Weights of a small GPT-style language model, trained from scratch on English Wikipedia: learned positions.
Each number is 500 + 25 x the weight over its row's rms, rounded and kept within 0 to 999. Layers, rows and columns count from 0. Numbers have three digits each. The size before them is the row's rms in percent of the matrix's.

# layer 5 MLP up, 2048x512, rms 0.0155, rows 1078-1184, columns 64-127
149:503507474492502518508525485475511462533524509497473539475496475501527475482471481518522494482501492504515511483506527480513535503520517526491481494515503528540499504519481478486537538499494483
155:486462515495501535450480500511506534504495516517491473553484510461504475540549489486487473446476469542497515480470547508505507452514496534488510527513483523482509483495509512548476534513476530
061:498483501467500540502474468491477485493466510482532498511495476491502499521480531517489518490564487497467501474517481529527512489502491499464516480467539479525552471526503538490520527506480468
058:460522460489475500481466531499439572495523503503544488502481478518515509479502505521479526466591491506541501507466536473477462487485550507506489490494522451494499497517481502475498472548494464
062:464484515505482504480482540489475540536535491503468517504497543481478488505509503554504507508487525527486488525479491473545481495507471496518554490483496382478516510470521516481515469479478513
171:521473483481490525445529512491501488499522484499474493508505493494491518505476506500508497484507483513482528519454496507494506482494509498501449494487511478499521516558488516502522492486486527
055:478477516508482502506485472516445489529468528514511502559517499491524506476494507488488501514501502514493513413515456517486503496515490522517520478496543494514504507513490503496480517512479508
057:472487496457496491482447523464523523543480466469518472519480496530561506490496472451507507514473523506512499479519506479480477496513553497502488510487518496497483532485492511484517511515514460
058:540506498480515533496493508516492514523497478501486487522523523495521493487502470476485535533490541541482531508544466520482496527497523508487490514501477550486508556497492467451524480536475536
115:463475528459527520533511514489483543535515482456517481488485468492451504478512489529509474442545487490448519536518523468489493516476549487527472518465450475542516521498503513476505500483503468
055:525523500496484530490485498476548539457536459525473519493481499486517473489500518478479498525523497503493514475441485508507492523518509514498517512543503501506517561498468484499489465499502479
134:458513504484480537503483486469537537517514503533483510501484510518491517525506474459491509481567493512523517496452516516463437444487492474497514493459455530461534483503528495481503504513514509
104:496526524478487499500495521477500470483505462489545510515512544503479493456482477501516503484507483492484549495491505470515504549436517494506465524503477512505527521508439539479535511499487512
068:537518507487463565487515493479513483519491463476480471524528470514493516487502443485489511507453530516477510493481505543505506493456549496481533506500449487522533480494533483476503534476493504
059:542497479489483505507474552506553477503474504496405476531499482452489497509506503475457530475515513527509505573565482540548492507508506513483499500513511469481500561505511492513527476507492487
056:532507521523538502504485502462478504507479511485472488519462487502468498511505487484501524486499494503504505474530543500472502490499522502518526510485524452521452470485503507484538486526508499
073:463498478518466515480486482506535524538520487503451468505515506482534521496484492469491489482491529519466498475531513509453486512524529526468519499471437481487494511491495532499500535495510520
179:464511510494523544503486517523525499539525442501535462485496499468526518456493514501526501475483495455554523497474486501491517494504484454524502486487492518521536517495494488500513460494503509
114:514496514503478455518480469482523521447532492470504465495477520500492483507560465489488490518500521510496512505496491512482478482492512511510489511459515515496490523517513508495536537446534513
175:482469487500488520487505501495556461516470549511496598451514487501492452527523454509535481477499483510496491485522539481524500482522468521458504505517512463502472461484527539549535520580499501
057:527491540478523531497536459488465493514501471475498507487516475559500476488515515485491510534498495525467497534522511527492491491521468510494480468472507468473476484488443453498495505521506509
067:570513492472472509499487510472537524512489484497496484480483514485537482496493525556534505526498512512486490521492475548523479508532429504537456501515512496520510520509471521513505513450509519
058:464533511520510544474474512539539520514521486475531471493556479509535509490521501533493441487493492521472487505517504467484489471446539492482480491465480464510506514503498503470504536541513470
070:474472495522480556488489482501492520552469519506569467473490453489500515505492496529482488516558496488481467477473509516550511493461473488494509465497544510495513490496535557466497480495491446
182:458530483547493507476541527513521510484522506486499486508508466507532525501516515488488478503455449534518489492491515520479506492516514559525461487483482484479510519490462504494485541490549505
060:466507556501533473514472536497511487518480498473481504523517528484494526485513492500516503503517503503503507494504482453490510496453489487516470522513468487488460503445503547509510510447508517
152:495485492506455538516498488475482504510452503538502542509487458493476506516478471532517550509489537483515500504476531456487536479492478492499472512519516506473493465468534485463519491526539470
060:498477477513515494482430477482447468503526531507463529511508499517492501486489464503515510463504528491466487502453484520485501504485505517527500525517490474479524506488498462503498510462513496
064:593494474502514519495478532477524505491459520511492475473492493527472506509499515529517527518520498521477474506532530459508493522484481478493499520451556493493523491516519491500552464502486492
162:522465479484515490473454475477494514455511481507540544464508533463496463515459481530553496467504483496494568486470520473504486534477460516487488490496459485524446503520508503500511546487514504
217:553486536465532568508477500503514492501488480518468471462489466460462465529522463485528513473497567502479506492478507488512510486478486477482549540492521526511499476511477487484498464487426461
101:507502473520505506520423487512483486465508516452503534517485493468509471513517547470462528483527526497470543525477461515482499519482487503482481475517490469492491495479457478496527499529496540
059:512509523483489489475498491487478464501511471527506513478488498514465486515509475536500497499502530526530510477486522496488527512512537489464486478552548447476519460480488529509494501462495507
220:493480454485489510520482479488491491465530559526477516503471501471487530501508475499478495526504501556484527465502539433524494535466458511498535530490504538486454476510514453475527558494496538
106:474434503461503502476454513510524504504529486492503515498481498442499489507530467523468484515516533481472501503498520493533467523484553510502563488483458494476475495500500489486523511532511492
062:475496512539538516493521504464445462514485540476508480511509525435460497514487479463517491473556503458477480523493516471491525497462481494483512493470498484520513502507467496502468469513517490
060:517519494458466522495483484478480533509516485531542530480549487511520487511502539493493466503494531502473520500464457470525496483502511473466450468538469485498507477553511500513511521470490494
062:508496525449504530494464488501542507485487538505555483482478483520529470485484529505476488541540494517496488558489520523495457500528509494479451482512488472509493521470499495502535511512448450
169:469517506493561446476511501499570463542503505508492468550476489520528444543532481504508473481480511457472472491525540522460498451534476498486504476515479557481498494473519506496523566486515517
066:514475503537522502498520496511499480525473528482452497519546506501492502513500527490476482492509540536484553505492466503434522501497454488484463492505523509472547495474546487480481479523477513
070:529504530526470495481487522449450486498488485540468498500495478562519494451472524485516519479463517497473524519462450545500481524491497500478515509504506503537495575494497507481520493464462493
058:510513514549520492497472496468441521466493552527497501462516528480513508511502536503509500477464507494490502479491510511569488499517519472470515498540504501522492492506493459486511502515507518
055:479502531541479495498487470474493494479455467507506507460502496491514486507487539521515522523479529521488506517455454515543513493482513499505516497494511494502504493486479520496499530466487488
064:516464534533518531493558532530539497479448529457461466509528487491465513533496454487501504469502510540486480466474495530438505504464500491516506480505498529493467512513527486497519515493505554
057:476504486472481455498488502519493441507539482491470505469480460501496473533500508456490518490519504508531532530513486477518496487458485482545458496500460459488509512511511523454512545470500514
195:484516503500566490531474468488491497435533513486516520488455525523474510508529471532510445493461476470516510513530531503447473531509501546496514538496489525439507471464511535483507481514530493
056:500496472480479473496493543545454459533491535505486502468508514577474517476470515518522537498577511500490478532465485450501477498483484496493488510573483508474508534499462489504511511492489447
059:578499507510472515489534516527497486528472514496510486484486522543553484498496485470490503504464476481507538494467469482554454484538476468497460495504490517492535506506507537489527503497479515
060:516514506499490481496499538506497545497483475515463503452498489487504512470499505525472495481526512511498518497473516538497482510483488525494503485497446505498511503486473511503516540476539456
075:460496512506468561499505485485575547508509489504517527527503508513521513477475492481485543501527489471490521524470485488523500492472556476491496541485508472487514490493538480476511490506525506
084:469510515464548495503462517494503489526537509458496461460479496478500497512538470512507518481522504485481516456509513482522466494475497487513522509502496455477502545490543471481528497523528515
070:436497492498485501489427500513541565524499514512511495492472468501525515499513461488465496487511521474477472476481514492498531506478583535495514495484485522504487514497506483514487526548492484
191:474484548450535509509494495481483510504539508479533471498482500523523543460513530523526480445541462483481488508505534502551496513514519492481515457497510510502512515519532482469466456469507511
088:485493518485495472502516501489528498514525483485544533495464498454493494510492498517486517460539526458492498521515516500534487482447533457529545473459495501473468466516506493490495497497509483
076:521523499496504471517513505501471517493514471529461497497507475491491511493492535492496464500499534524505513502527478474519476529487555511511487496510475518476508497507501467477546529458522521
058:551487488463529485503516578491494478503467491519514502471494522491506493505500513499527494504468514536507500515490507528537564527514458486537505479534494556477503459489480520479523475484530470
066:501518474547499483488482471529508545515503475517491499484510492547516507478489497487494497482490509521485505486484520496516458508457494471546519513496523464507490497483510511473509499502495505
061:503483514520469468500497510503531468522514535519503511544534537499544473511488498525514500511429509512502469481484462488493495507529457528465492460490528482456461468505484505518505509547501503
065:514488516551489520509481478465545519516531463503509491488489494440518524484503484483513509505537524446507479533461500485496463485504496469508517509541473462502470509466526491517486492485497514
071:486501499504470537491481511427521485535520515489527459494515474492502500491498457508514486484505491490475515477528539520516467505473492501521510494492489473523496532465507517489506494489494521
064:518493485421491518491537497444535480480499513508524503488485520449464495513514500513506491539522492513522489471481508428513469518510515481540496514537500498530494525477500497529557484490509496
169:494526532491515542501466532502474505505509466487529526488530471480477478468458480544557523471491519542543553509428498482492525512481466504522511526504480465508482491479519484498468513521503464
207:501507543480501506531482510477513484482550513464498482467516506494520502531505476539510500522512523525488447475495462517496494509509503492486494565498511503482499467510489498464468495492489532
057:572487530445501509491531523514503533504472514486516506522517504545525529491506486511496505478511464480498507571499504508501476521541519502491501487479526581510509514476515488488531483506520482
056:498482531537468458507513558460544485522538512472534479461490504482477501526494486525550485501519516465508504448491488491562485491475482519505508506478442505508484569510470494513508503446497478
062:474510468470482504487500550506489465493475532465569496492496493509478491507477508515558514479556504495496442458498489470518494486481522496511496498519456458521493504549447511511488543471484464
059:490526426495476489496520509550504500481497474525522510452452537487500487486489472489525534468488459495498502462475482482518478476507469477524476490541463484474511481509463498502497502443497525
145:469443494484474523472556506478499511521485484532491515503536447555517528459460529508514504491524509498475494454499524489505502466497503502501491477471493473518552484545541511457466464461526510
054:493506459455528493514539525493494525490468506475498463485500496483532519457511515476511502506476509488498516463518515488534491500469492461491507517485529487519478500477499484536479495496497452
081:484510508492475523482503495480442528503519509493513494531468530519476500491505456513509517520518470473507497508465516464522506524455550484504509468512492490495510521498520493512497456485515484
206:466527515493506503495509475462515562481478487537506511517487481538485483506432487486513487506458543517511523506495480446510480457490491499513472484494513530459498527505510479473481489496474537
061:506506524485535509496496497488502500504524488520513497433495509505495505484496473544502534503503530507502501525478513511550473505506524481502525506489471535499526498494539490503467471501480491
070:439513556522490540496471518498539532515539496484505512543487479480580516486509488423471489502479499471483541529557466532509470530523531519492503504476496536469494531506513510470478518541488513
057:469513517484476502507494502520550503492486490510460498455475522515484487492495481500492456498500486504526481440557503509554501504527532520523519511523517479490478515534510494499500499508487446
107:519485506460499504436537487483502509524552510516505498483486519476460533522499480478500520473514511474522495537497516479534480454469530484534510481526489501485437493472523477474508477519564500
055:516513495469511490466447548480451498495556485463505489537537488486539506533518483481501499510446510527523511485513537476516532498515546521521510493500479519504479507489501463475503497489521484
066:467481506473502532507483474508534548466521513486495486514534465502508502521510510497508471505482513474499520499536490524531531516503482509477489512517484520498531493524554486483511477514494532
063:496522516497484508487478477501537493567528481481502509505488493549490476493480483490482487528513501501457515490492472464524508513489495496496487510494523506472534501537574514492505501497483506
080:465507516530517506492481497494482517525511488495532505475477469461481531478498450528493543478516484462484492460493535456532440497457529464542512500495475485495519518486496506499504479514493500
211:494528497502533487517511493493554455525488480470451513457502456493473469510524484519523474489485513465511443488513508504456505462504531505465500524506499486497533487507476509503499543512470475
061:445465481510505472469472483513574527515507475499478482465489523541506496526488485477494499512452505523507514476497542440513499490513531491512515518508525486497481508526485515477549488506450490
067:462500556490507494506498529473515518501500520467508554522559508484499503522489486487546521503477538485508519515513493480500521492498545520508498501487477439518477472479569504495515520506473527
058:502517541480507452495526552519557471463510511489524483483529468464504503513500464447519479505519493488475471442506518501467455511468449512469488488501504498525522498488508487500498508530508493
074:536521511489501491513489481548520556504527492497464489505502477493483502468499472494479517500515530492517506499502517490549495525468525483515476529525478482513490489511494495471515501539523494
052:486501486518496526502496499500492516564497452461529505509497496452444492522499462510503533490538466487518489487518531503505559508463489512534507493475520500508492477501481495498499488492503509
062:436504561502450532489512522494509510517508482498475495541512519509519488525511496533493477478508481506512494527578524538511528492491507506480501512499500507512532487542529508463501498533500528
078:520502535516489484489508463489464485508504517528456489517531497538549508512497516484516470498479541512494512479505480469529500487502487526504481519506532499496514519517486485513519495538525513
062:459523517478497509514502509470520502514446447482525501508478487493527514473513478490507526427468489465505528576482509542540512498504515507460526516483491445497462527481505525519495516533536495
066:510482473530495534506493504513572550506528515493467494498519506555502514504476472498522504504492489495462497509427541431466436498493474489550521517471537497481504518484512480481515462527481501
069:525505515506482466525499477467522508468496503531456484529509533516487515508504549489515507516460553556510511480527519499481490503540476533541487526513525501469545510486477486514526480516492555
067:491507530461505532504486487484620537534500489459521507508486481501540495494519467535477511513521492487535503543530517497491482499497561498468461491479465478489513517520525506475508528510501528
215:510502536487490552498480532467517526475514539521508527510518506449509547501535485521477503517513524569509519532524548464548476491490500517491535526506507529511531464510541504512500494476492536
155:457480506483456554461505489456500513495497486520509529510532474517520516480497494495500538517499513514510498557504540481459520450501467473550517477499516497489490499498521498509483528478511478
125:519483500519522507501483500500492521521510497482490515493460473489493526542506489483457503511526493475480503521502468503512463500511489479498539498399484521470526472518498525497541491505495512
119:448498511508498493481501493494479484505505489496488499481495447520526512466475484540472479524521521526515506522500528495503484508517516477501523474519497502502459466478496478451543515520499506
067:461508530487525556495486485458479520517511475448525485494502501510499502495499508507521490491491513505529501490503540502502519512488548483481538508488506502486478554521468500483517488510520507
057:570503473529501452495502489545483471519490518531487542504523520527495496489498495495461530543513520518490473499503467520454510527492459515478496508531494471489540483521523500495495495507527537
152:505505477506511475449475505440485470521494490457511516474479512504502497501506537481509502458530487516523551485533494496501499482529496505495510489494486464533487495505500493514548508533487496
064:442522509460489522501492509494527522518554505456508482548468480484533500501513475517510527508540522496504501492440487519528481497434569508503527517489540482499506520494479498502483471555507475
065:514510539447513460506529514494537489497529479507507514483492514557520473499510513506508518524467484513493548470536496510506492507535473525484474500481501498496541500518526481494491528516475517
170:517464493486491549507521484504490509480495485483512558544490457494551485496500497506501484487543498535483487497521512496516503526499501469463537548476463510517495466493472497495537506512500495
057:492503469501472480517503491453519479464500517509480455550491502512484495517494489513499484508495476505527531518535516515491533509512446526492519516529458489497491505476501495508503504522488501
139:510475534511509515505488483488475504511525508478521496503510521483512531493492519493501507490507496525521522493494514503549513461516521507521477483506523547502539488483497468465470504481517504
060:482514525545473504500524475511549514467518501445497515470499508445532495507526480504493526489465482494505516494534503487514483512492528506483540495518544504501514500494528483514510487549512498
075:454507511502490502475493479445513485514502464516488491472488450499503503458501479475492521487548479510469518547488501537518478509455516517465553513479480482482461571492520517470498510487516518
120:511485465507485500464510527475500536467513492492476510476446492539485504516492479501489482496543505487491480508479470539486463502447561506531525496399498497514514484491532521494488455504500467
057:535504470555531492492469495555496522485499504473484511504529528474514485513493489474512521505479503515507498483488510497510486473521469487514499520572483523497491479522461496498487464477511536
# layer 5 MLP down (transposed), 2048x512, rms 0.0113, rows 1078-1184, columns 64-127
149:561445507490492513485508497500512494481497514509503523473461520473487497519493519511463452517479508534476484486508445510489506511497512496504497513455521498534513503486505540477559467512531495
178:527496489511482516462492482496492529478502475534497566438486475457504525499520488518501500496532479474525449478467487480521474517527511424540515465477482473512552503528514496486455505513505497
050:498505485509471485516492466499454495520524530468451478518478501468475491520499537493522526503485518503484494507438541502489463499504500486473488505522519506519512536498525477529523515488511517
048:502578508472477506477506540529503499515514466516512527495530514468535500472476489461485519490478485531506484467488479508486481497515460490504477459462526496529488486488539458504487518495480498
053:469522496529519488509526501473504525512503476505511547544491472501500512508479525493459500493490511525465517498509542470507501510496562527513497488473477513466488526533507527521521482468478536
152:485486488513490490465495509511515548543495482506510510535486517497500470489467439454502467472503498480487500487517521492504493467494512516545525438474506514519461486456530518496504475531505496
045:506485511478519513517460512483463521522503507460482450552522493519485459516482490484492496488488515465520499512496526461466487464492479468524483499513491511561523494496482519514486506463504477
046:456497487503538536499499507530517473524461485456520474462531523499519469505464509535518490539478510499533497515498474542501464485528490458520499527528458484523491450518533513508520515499532463
050:478507468515510497513544486477521501497483511494526521495465533463439520522466486514530484504524500498537455485474546504482475494506505462494494532505469484503487520502508513546476489497473501
111:534518511508456449521524494531494508490485507509484513504508539476560524513473464493513500520490533548525476485506480541489504507498493496508527525537507502490502479507495499516518526518466474
046:495523511517503489503517530505505507454466491476477547483507459491498514498521535522524489522487544475524518515513482500479507510526501534486466493530462485489491475528519488515480488467517521
126:483487513483515482522496543505523449507473514490478475487509500503513525521491523471491492500482488529524506472512477493467522497492545508502463477459512492524525491479512490494500530496523501
098:484498510457490493528478490517470563525507504532480474503487508482565460523520549483507494452518524545530447516527513527477491485502512483474520543494515523496503515527538440506490544497511530
063:529463496507512476515523504505475525515481546500506533505464490504470553503504530549506473512532514470533462511500487514490534521539464506487454533522510484527548514535501460543507485463515487
044:501488522511488517529466518505499463496494503469535492463455486487469518512503481505494489511499481481533504516444531455501504461484506487460481528512508500426515522552526500524496467518489527
045:477543522503534496516495502468518509471517461483505557490508495486484516496466483498494443552471487528489535477520485536477520500514510476504450465529481518499525490529564472487516523457534500
070:576519489525490538526539492524495471502514518472491488459470526479484531492494528485512512487452487473495495536472470527511488497465460464501491547526552482511504460495507521528521489521518501
227:524508490502493519486479518513466482482476514524475468481473458492504491519524520504500533521536497539481484523496492491475505522509494482495545501499511506520502494505500518477450535482489466
125:511498507485514501485493509503513512514502500543526490535503528514505480478482469516484514498492473466495477514493542506499513496494478513494527523555470504506534471456477521491493500503467479
189:524524484514520519530529490517497481488488476493492507410460534504456516497466507488509475473514512498472499495538427505509504569496521472496500441443485491590547533526487504497513490482468502
050:452447505519496487521505490459529521536499468526504507493456510482517440516465492504477507548505509478508496536501496475486494466503498502521493456538461535464555445513516509504503442496514504
066:493512490508500515502522530491531505456476525450546544493506494521455543522511477488506444554501514496508519509539506466476468499500522466449503548510494487456490491501489512494490495508498482
045:529486484497467472519493449514475522544516483562489507535522517523500465496485494459504505513515502481525494519489468487514521486478472499493510500491519486469515507518544461449507474574487480
067:515514477508495488487493494507482489509508485515473497542491456524517499511493503484505528540487475476522478518486524467465545475492487476462443521469487508505486518491507495479503460480515518
198:522505515494498512477472493519516547513469477532532523505487508504507504535500498526523525466472538477529526520427465501505473505526471423496496459506525488468505512518510544526512485536477483
049:539535520489525515481489520472465522492472485610516511493494512502526548475515490502500498445517537472493494506508480507478567540470521530515511525535523501439478501513532513495511533505477469
138:471498487463561504476458544482466457481508498464500525508459533491491482513547506507471453489539488458499482499521514538501473483482521523498498514491488508539513500504488511511513475508514454
052:506537493505524497515523517494500517507489480486501543516496508468497484463470572519496465469527479566509467461504534509488595478507512492496501467497547514521454502530516492478492496480536499
059:508558497467490516483471480498492482479487518478528523447466484504542522508495476534517516518510469525477464494507525556451517482508515534485491491509498523469471496547512516496492516502485518
157:511456503506511504529519485493517548560522521479480520480541459462488515497471523505476501525489497543515512492503469476525508498541492498498492542502519511513502492496494488486495500531443497
257:522500514522473481486465542493490520488478502480481529505480481463483509499493489512487565514532537485535535530466465516503529469503465446503512513497492478497517462481519519505537489529504489
127:473519531492501481512506499491506549506478502518497478523523512471479472484453458477550498465511469497536461467540510482530526498484529509508549493528494516496509527510508537519481512472490457
046:483461513533520503460477469490509548531487481489539495486520529546521485477513513503461513487495543543515486501520501477475488482538479501515498491489512500546504516504500495515501519531474491
219:492501484500521528449480520501497523527508509474572487490460496469529481505531527525511519482553466510553526484495493506502466496542518504513523489501519469527531513512496516492479510516476476
115:491515469501466462500512512511510575495504516527496486525520501533506493546478514509522524512490494489515510484490497504491515488508512468505487505509507492492497497508480521510484444506515486
052:495533516506528527512518491516474502529496493483506499520505546491493509490504500450493460475449550545531525455486505482476513497470523482521489480512523511523550496529508466505513479494529489
054:509496472533506500485506455459481533463485522470509524520475551467501472498469477491499486538541542515474487534501520488486454511482510487513501539526481480483509427470457504491496462508502500
054:492503521515484495525498509474532461543479503497512529545469485458494520518444463437508513519505493495526465516492449481524508472529527443480487560496504491537518517500491524496467483524482512
198:549476509521497494495521498490498519500490497501476503442504488520486510522453514529503506501519534485486513506548465498517492517513509496504471504496478493568544500506483510494495473478497488
062:459470477496526477567489530473502513469505492464491448503445545524490512523500468477481534433497467468480483467523567467500545500505509557512491524496451522474506479528431527524474472483489460
069:497493515468464562498509488498469487527472521460534475508500489493441511489482486473486508468522488479511472477515562484513483469504498492467476516450510538516501522499509457533476503500494515
051:501479497469465530509508449510495493509522514514506501492502535440483498500476512499540495490507525522472483487494517510536439485497525497505523496542534523471514524505493495491481493526544508
047:490527501533497499525542526518473528438486500446527521504525506496459517528477497446494475482474506528496530520541537466517500503517516489521508505456506495488456481500534511503469526500488518
057:540507516500491487502497549538468493525508493518497496498491513525468542489538521507505456524496494470503487532506538482509519516538473478470449500517498469453542539535508478542531498500507468
048:516525517515528493482496534514497506486526518476492535487532516486522531479518496454485502498511495510475480494514531529494484508506496482493503530481508488538476518483486476490477529473466498
180:539516508511522529562463518532499486525501506546491531505522501505544503494508499479508469529472518512503511501513488521542509490485528484506468499489521516511455514490520454479501513535449513
045:467560487519535517514476483501497484515514498505504470496480534497514488470484509510512474524479501505456486554478526489484476512479514518498521550455506464532508467487508499512502473491556510
053:460489519433510496500536499499517495524518519428506505486491522464513471524455471516510518519526508530470474485505483524476481519530529513517545509498453497513505508501481476485479513516520506
055:498409493485509522490533540470489511507447501456505491521570530493494513524487539505497494480503487506541484477518460482517526475538512484494544481450469508480508491499501496472471500518493485
079:529539517475517509504510520501494468511479527481519506495458481442483509489518523498489493496503517498520502505488453512514557541506511528507499479481508521531497487528536519540465512504513511
083:494513487512510493538555520507486531471486506500540496519540527460522482520495505539497512541471510502496516501478527493542509521509498488519490475539504541534491471545507494548502488476470495
062:523504497535537511499496484523530510529469502527507529509527515507515497496484534526495483536520505525549514508498502509481460501503480483512487502531526525500494468518504495483513460505512484
206:497519487564479511492498507521472516485487520525510528475447493536477491510496488503540512539525503520523499468476486506499498498505519517512509462465506474538498510474523527514509469488494535
094:495501496526526503516530505496528545468486527508496510542508506482511505486484540479478489515499504536523487498494509491500538499484488501494490520540505536508514480484499490525492476480518513
076:457500506477464533495472473511515551493520531500525480488511549493518566471494494506469479474510491495502456542515529526497478503468508486483502515537532500461543492497518485499503466509505512
048:453462488516484475550466499491518548470514488496487440483564530555528518516484479526490506468502490564481465518528534462513572477503512468490504419464475500477484509515500506484496510496517476
056:514498447515500529538512542509501467501499482494525511534533555475492533478488531526499508511488471488543428488491470552480468493525504484492519527505504467539508487540476491544475465421488514
054:480515532490469552471470473491509443552486515496518523506479482525490530505503489475514499506491521508535481502497499482478480511506488459503506523496508496505542512473489539514513505478476471
058:463524513471538518509525500533492481531465506513503516560498484502509543517518514503483489461490455506504510504487441473503518509496497511471489530464527496455481513505513543504474487497477536
063:517522481466493493516515532523520528544463497482508489495506511495509543500487557522526488503528484533474461474515480487490571494504487515490492506483475521504496496557517495531514490516477507
053:486527508498482475480497495455491518479510480537527515445473481540486497545478527506496507466515570497526490555500545523528556476504519540512489495506482543477513501528474465473537479486524507
163:514450483507500471516541500477528527521471481507489540474551497509500516516382503522510517510506520460503516501506420511534499501536473539458493490473522497554547528506500499463485461501519478
221:514508467520480507462459489527513508489486498511502546509468507469515488479524526486477502467482463491547550490478516472505486500484483470510530420483473479514490496480498514532524488503493468
045:482495509429474532479495509469496507485485487481498477488484517488493477537488462510501536503559518461510534477489498519557453500532480531449505506521487486543522494542462495486529467503534487
046:484489496478518526504477516521528502501496512455503488485515540493527538520489530478541504479467459520493507530483544502529484496465480433506528545509499497484472468517511488473543500525511508
057:501564478514483528507481490523477510506479543484536521502540497516521527468477499474527421539509539562487482506501530516489477493469470441492513557475533482526474471491509475495519511530503507
051:467487492514505494533508521484538447516489480521490499493513502483534515493483530528515473484505498519522490528502528494539507473524536470506522505486476533494452477485525481505494514478534524
132:475543472509504510525482461488508483487489495528516547525473468489477488472537480493544449526496531467515428474484524507477508512501523467516497497539519515449487522468505478538441510506509498
046:508485467506491498492481486475477490537481517521534485493494575460511498504443522529470496486485470457490466517511493557486472510490509495494577531532518488426521501528548518481484485503512521
081:522466505515512483495551490516488507517466497520528499555531482514554502481494532521497466484513523528488542454500500491483545506505509515495497457467510506544475490504508502495515516498501501
217:530509494496462509496487514480471521481520528511472494498499496471518522488505511513487534544514424481503475530532469544484522537497551507482527541493494514544543444522488534553468488471516482
050:496503457534508435519504479472526477508533494552539541517508488470493525457524534460517506512516505534448513463455508526512479533475532546497526533510514493476464514466502530520489474474488544
059:514528482496482515494505514516466501455523558512494491485509522486455523523523498474518474497485535484515533509463501510463492522499469494475527522578495461472509492529506504503501447506497478
043:465492472526525492458469526487525531462507497477500478486528545513513476479468547538494467570465474521553517557477501510507453470500497456546513511582486487514488477490501478481508489473492493
115:507536471501507493507510509496536543518520523491479503521528477489507507510496513449527491510479537511490512492480507494503549482500478505495497470530517495528508500497480534526499479493474511
044:545484510487510523500520465469455499552523506523510457479489514526510530489490517498513489473539500527500523496490507535534513501474474497509498471560504503523506493515494490490538515501494504
062:540493489491480524488483502512487481501486493511511485488451509502473513534549459483522524501511450474529455553529492486492564509529534536502442498533486518475491533535481483521490472487466491
054:477540489518500483526517519482497524505477518431520527516503476482519500554467441500481504529490466547492473486515502496476524512520515479489496524486451495557460487529516541535492525489482494
070:466494508496523505524500541520511492525490463546499495531493486503524456501482564569484487502508498530498489490508412552522538497490513539478487508480498517543486483533536460526494490482529508
251:498493508498525497518474481475506561497497477447480478516489504496482532495444503508429490489514541502491595492515451479530494543527522508528491504479483493533532516476500498474507455511498462
049:532521486515479485504524515524513466529529493497492472478471541502539474507443511542471508545470461506493507509524500534502503440516471478526507529450511488536491532548524494512517529498533494
061:520521486461478506508486498489456488479517500450514507541476513488480527492478500512526491473517473510498466514515503510521551519501520530481482465507503512495507522511501518500520525463467498
052:541540463525509499497505498476484547495481506502530522510493508479476492516504487488521450552522500545524487506483562532469475497484470495494526551541504466559494480495506497494512487504489483
076:526549492537497503514490510483504460502509512496527512474517547484514514508506504489483494491509498507512464517496455494458491483516513483479479527515506470466505536514526473506503497498476534
042:510499500505520519525504507499498545565442499499503496532503472516495468491479488485484509493507519518485489499521524478507556468515513480486481518507471503524536516499478472494517496489482497
052:590450520496482497474522511518480497521502541441485507483493488477522505468513501459525525515500539509540516506493501491526491495504464535510495518533510495465503550533493500486535528532451493
074:539453503479539516486469484520530484511485509488515546477486506458504512484515480513500549461498504506488472482494508494499499524499515520500513526546484520487476486515505489502523480486503503
054:496497499509489514490491546553495513498509490510545521480540566494540540532494490503487480461452487528517531475505444468499481470492529493501545491550533470471460509500519497486490496506476465
062:496544478517497481506502532511528472503517475518510511520478520497522486522511489513498523530480452527507487528509439524515516504520500478515487480467494492513502461485508532527480506501513486
063:478511530472504507515561492489525483519528486491486523424451500515508509489539498496502470521502507473482483493509545495524473492532486499461477546501489491463479533512498453529526502531471465
063:535525517506498476494500540487498482478500513510491535503474489478492495543496456499481547503508510462563551522478475514504520510523470509530492499509469487534499479482491464498488504498480504
212:496467469508494465511460506508490497490507492524472522458507547480529511480554489479498507530509519502488530484496466531484518537515533476490464446473507528520514493503503511477482491490503471
160:496472519528481481500507488520503530515506514494493505541491534515487452490496480512487513511472496513513472482480465523463511500541488476489492459493511504505526485484487534495474478507523495
117:494496497498481517493512502500507420504512522527524469530535510510512498482512504505503492502506475520504538481491546494522526488513483506496447486584497507477491507478505480502516525502505511
127:511541481502468480525500525493542542513495478506456495553522543501509495522433502494514520497477507487530461485488468502523497505503493535458469469515496507510524502500515531500491459492490528
057:542557472534466546484525481510472497506462494538516519496522543482525516481509526479474476470495538545496511493510479536477523524460470519502539536513530474515516478504534478511540481502510513
052:491509518499469503533460497468496484513534492462514524494476485536518492490531485522475494561506479433504480522503472472500521485547465523465489532481523483534516489496514489513450518461453471
139:525499493472525488468526493528499509505506504477495502513526487497478469516504497485494528539464543472493491480508493455492490518506507520498534485545499483537458492463487529504523509511461495
054:470503481527483488525503544506454524482496513509491490520520480540480503515456460477488485501501506509506501525520452505526469534466476505465527509497473456509493443545526504505516469498514483
058:481462497503556449494495493480523532506513502504483514494473537461460438535471482506531517504500513518476522477491552517500422497489525519544542492541453478496481511472468519511489522498488496
169:506518508497523495514507507505495433509506515514532520466513511451493473508533532487518505523476481528533467514441513487455488515499531488475467489528523545502483506528500479492506495447481525
047:498527485499491491453512539513482532467543512570493519449477530488536530476492487480492503471453524444512518497486528534526522487507480496510504515543539486446501511504505493509531503535483471
152:505508503504521476517517491523488534515493462489480501476498536533474494515433498490485524483493525488462490501486404518526495504517513459492534470437497474574533491510486504494517451502475457
048:504494478509454450503506521479497551507521462556506527519531515472522494487517529505494478507484475530512521499473498523491457543495497517500475444548514519472519479487511523514502491506474499
068:531530503497508514491488530488501489446481517518534515524493530471502537531529540531491479510515499531539506459469482491438574518484482551519443506518484507504506487490488483503489462449528509
121:509513513502516501486504492511501430500489508508515457519499494494493520508491509502529513511488509531523527499472524514494525478514486484517475474575490510511507506474524471520512523484493495
042:529504503519524517517506513526504474530539495486507512525504488496523486487536495523535501538508524501499489526484475475507474517528520508469529528464515453489515458536515494477520481513488498